{"num_hidden_layers": 13, "hidden_size": 256, "num_attention_heads": 6, "num_key_value_heads": 6, "head_dim": 64, "intermediate_size": 1024, "vocab_size": 512, "hidden_act": "tanh_gelu", "norm": "layernorm", "norm_place": "pre", "norm_eps": 1e-05, "positions": "learned", "qk_norm": false, "attn_scale": 0.125, "bias": "all", "tie_word_embeddings": true, "parallel_block": false, "init": "normal", "init_std_qkv": 0.0843, "init_std_o": 0.0, "init_std_up": 0.0843, "init_std_down": 0.0, "optimizer": "soap_variant", "learning_rate": 0.00449, "beta1": 0.95, "beta2": 0.95, "weight_decay": 0.073, "lr_head": 0.00939, "max_grad_norm": 1.0, "warmup_steps": 200, "schedule": "wsd", "decay_fraction": 0.684, "decay_shape": "sqrt", "final_lr_fraction": 0.1, "batch_tokens": 131072, "max_seq_len": 256, "doc_mask": false, "train_tokens": 512400000, "max_steps": 3910, "dataset": "wikipedia_en"}
Each number is 128 + 24 x the weight over the matrix's rms, rounded and kept within 0 to 255. Layers, rows and columns count from 0. Numbers have three digits each.

# layer 6 MLP up, 1024x256, rms 0.162, rows 963-1023, columns 192-255
108167138139121082071146105137127151131076136120099119149125113126087174120149113102096145087155098103115134133099085134129120163126127133118136071088132128082122152143135138168139095179157139
106109145140109129118178102144135145150130124139117131149120128104109098104117085138152130120131145116108112126126119135109138067175108150164121118100156123082141128134127116123151159163146141
100143111127108149170136118103127153139108115102160122133174170127108126146073091129144123145131125132115116094116111105121074153124126123116135112103099153139067106096134162124169139110139164
076148136155144140058138091127109099141117110148137128124136162168105120110116091139161081144137093154100131144128147113141130131141133141104099141120089083120104139129130075139097102133148135
171074114125112114084099117109134141125110130175144088116085136079134090102154129123096140141124156133141064085110120109175127112114133185181112102094071168121115129142137129124130128149171089
101139145132093096122124146133167114160143124146133115092160122130174170071146157128135146127116157118117111113137109142123110221154132153143142120109133114135115126120143101111133125130147161
131140099105140139156117089104103115118114100094124118095168098157117142186094135131108150133133107093154087110144141114096129116102111102149151096143116111108126108096097109087098142148134142
139116134130131127115122120164114156135106127116148124098174104114096127112135157124124167151147134106110104168146127145121141129156157135142145132104151124137146136086104149105149114108128105
121142187099127141123136167159147160103114148139131146148125126138137158123166141136157083115096090162154146150169104146133117134109146097076113092091112159120106124137147129107089084103165148
119134165148128159100127145141126134164098111141078162090154123117159158164107110113100120134141136126149082098125119161118117106136138104173133148126104166117165085099140123140085129118100128
142102102135132179128145154133079131091094124166121118106136118106194149124148078114130153098158122080148136118142165131096154132127101076174147145164100143083089149117116128139145101152164136
134133089113153134153088159161122111119095148134144159107082136127098093082129063125108105154120119127158135165137161122133097085140098144123088151127122134110122093128182114129139141149114072
140123139136142154120134129122147146136106140141136129109157074127107155142100137113110154119081102107130111134120159131104125157158129097135104112158106145124127116116125163145137137154114150
111089122131128137114129128155095122116157206114110161139129108154145111139082115119118143123130119140128147123151124105125169129124132105139162128113108127163108110102150111105111141127162110
170092140137084124115152107135140108096108133144133162121077123155145135127149111128178115128095115141164100090099144121153131135093148161171106084114160152147131179117101106134118125152128134
098096125131123122120193128105146159147136122132102131109115099120155132117124116080142127132161118132177126139159153166150073122115104106119126170128129148122152097090113116133104117118162152
110134128082148118115177137171124165177115152131106114160124120136131094122132107082165147146133124139139114134144164121145112119131095084099111184152108144141159157163099144129148132166103095
153083100154105135167113121136100136097080153108138105119091169138138098130104089120121102149123134103140079137113135116175179156110108118201110093098135123100121168161142111071106154122114143
151129116127089116113166127102119178137126154120138120128118152104134115133112124139123150175074146131118154159155079120134113123123147116140094154149130137147167142158150104117105137136133159
143110082136159167132136107114143178089148134167101121144112138090131129118155153116169161159150133143108101075103123131113097101149100183138140126152096098152115138097172162174144137133186133
085095140129129101099119161119106149096141128132140107092120130136119128104153140123111149118161167124104095131141112155110083117109137120118139124131128106125132124118148136144149173137146141
136133087114188131156181148152181106086096144141101115119095103134154149100146130135147096118128143167105092136131109134136130117134126115126123168151070097119087125144116123091111158137164106
138129119130149114075151114132125115093121109141124148155147139137131134088117128110141103167102053156131083140146139121151147150170094161107113085091153139155155123125153125103176092120112122
117131154146131112117127138135136166110121141105126164159118110140146117143141145144128111160139155112123127119186140123088120171129120133116106129112069083095125151089126132152115143059135149
174146162145151134113151140193117135141143115141127135129094122164098126200133116122147169131148129129125089158144111165107148122147131144101123091141102113125155112106137077131152128080162138
142124112153124200136131086114096101133104155173134125159136129183113117124134142150113097150117105124114101104134170099134099185099149124097136145089159145104111126101131095082125121108126089
125136124091124097142152127115141104131117083137126149128139178101129084110114118151112149124126120180136151085077153086113167154127108132139108141123146087129136154098115117123147137130141119
116096159136090135147134132139147116148084129151143158122095145173080191139193111127085131103161164139106154144116151165154168148094100146104167137110101114117168139103121160139081078106112103
150134110136135143116131102141123119147126148137139148142111090150174119094125152119130139070149142098168150121110103121140137113084071171145078092093095132135115133109126106112143158136124127
132138099164129107114131170142188120135102108157115107154097157121125084150153165163125110106162159126161085063147130121145155145131127133148126157144128122112100102100094126106149127119112114
125120156120120112111072119173137143104128134109158134117124128145127136104101119150145173163138153117110119131114144142096120128110122091104125119162200120142131114123145157104144131114112068
137163081107124138089121107114138111120134139190139154152150115146162130141153097108061114138149150123082152108140102117105143134135153106153097133143101124122100113125130106144149114123165132
116124135121150078106162121160141153153108164125144113124153170135107126122126123149153125155143161136109051152132118130156078148069136124113100139122132136133130146115139136078114116121173116
151139099121119133120148142150121132139158153184138088141144128146102140128128127133166120142126097156134114117155144134095098130155127135094145118146129196154124128117091101132134143149115107
114136064143153183112111143110103193177121107105120120156145143116092123136172138072095159121124087117118123113098120116092163121119122149115162154084158111103125108108156169128116134118137101
109150124128170096146130092139137168177140107107151140121105139156137105121077129080120118133105144128128097106142134134148126125120112104117143124135127085127125128118132111097144130119105167
114100115156159156066129149074097101156145128109106095129137136112173127132125113139138167145130130112127182128130122142137175111125144086159150107147060132122113092152108097110107206117132064
159141151136178140135147193146134147117151119099133154133102140137094086119126146119138142137166119128097129107128168106113132147121116117135125141150068152138160115100127116106120107128107148
160161139189152144135175186136116144164128141114099131153159160136126157074173132128154169093139145136121076111146167119100187113148136143109109091119110123148114143129141088118125118123138116
090159153131151100148149120122079169140140124141095127147183105150143107142141123052135138133130112127138116125138116133097143072102119151112119138121077105190094083121149181142188129143108124
164147118143156118157174138114122173163118157138125095160131106102143096106133097114095177153140136151092101143123120135107105130104116092156089097132105118119105119134182109168133107170112143
123119180121118143088130114127143111094107149111122067131127140118118124131128140103132129162142149138142097109132100158095113134148081139100118096139122146114155173101150114141124116129158135
130138118068093161115103184093143116116146148115134103171134136116107091113110111106127083120155193117102134127158110117121157094092129111114109115138130137153164147141104150080113120101157152
124139136113140143149110113107136109120143120129161132108139121124097140124164135100122147128099160116133148121108103127127102115128128097124125091122106146147141151109139145099146135136098070
125116075153129131120171162095081096104149133116126109125123093145099131123166134160081120154160114162173139138124120121131101118101118130143108163132100124127098147136090130103125134109129135
113128126149167094134097107153141138190105123145119134133122114093156150123157134148091082144172116119103123141153156130146154108176135122119107114108162132157125131170108099141095102162183139
159134116076146141134108157139122148139145173144099124105141141160114101134170127089126154169121085109113107084109127128095141137151106177101132088107117139122136149130127130059146045111121111
139122122173122087130156105143108130118116138121139093164119118141116168131080099117132141103139091104144089137094131108101128165136125128144085115114123123109109168133175119145187117099153166
135159128088108102143103136126171134112110138085143147096105138153136175142126161144154108164139157138122114116068088137111120121101125119106127090134088147124131110140126131079114123109124114
084106192146091122106161135123133138156136145105171166152132099145137094121131143147148082118158117121142134150109166120145115154116113118137100158129156101109092098165150084092137088145160115
165155148155117115134166118131117119149159138140146155137109147124133141135128112133147150146085134127173204137094165141183098159140099095152140118127161127137145086127123149106142141082129108
142139146125103127112149091078126086151147144106144104113099140121144159138096117115148085112134146126186136170121115133092126145152116141139138143144076115139119115155110128092130127120096169
120102086136139136145108123178144099144129140130083124167105148116114121090085117099132167114146121171108145086104116147141179107123121117118147167108111129145136137081146142144138105111129134
129144093166153137153190118140155143140151140124169108074141120105127149082128117097134119131086111125144098117122142146125135126138139147095142106148117112125151144113116066149110140122126124
153114145122123146152136138168097164135137122108175074164123084123123171138123124078159137085142087154100155108116113141135139102096123100146139116125067105132122145146115123147123110148073117
143160162142135103137162153164126139090113145105159115166131147099105083146116151116121106106105133141139150158101120168132129147127163129151074109101167063117148102117059105094145155119128097
119124114134163106128192129120115142148108147136098088130108118086137118093122096089149116103170109138139120122158144149168128150126092095087114107143158087134110126126114112095085106107130106
091088113100148151125140122115123156103135142158126100109148088181117149147128129136192109114119165114101143108149098125135170112159136061160106139125137115108112144100122148156144142098115136
110152119136119158110126093133127129171141110116207113122105108077114120151123120128146145077141110128140189128113147161085152143115093121116105120116114114126098167079169116118143127120147133
125107152131151104130153101143146119109154056152110102121158135099154106154151116159116157164104130072139114113119090101104126097123129118163130132122128048143130117122131125106091103113137141
141145142142071118152089140127131128089111132104135116131164069143131125089115087126152094149160091167162130142157149135107120104110096122058126140100139141101109124119120124122125134131144131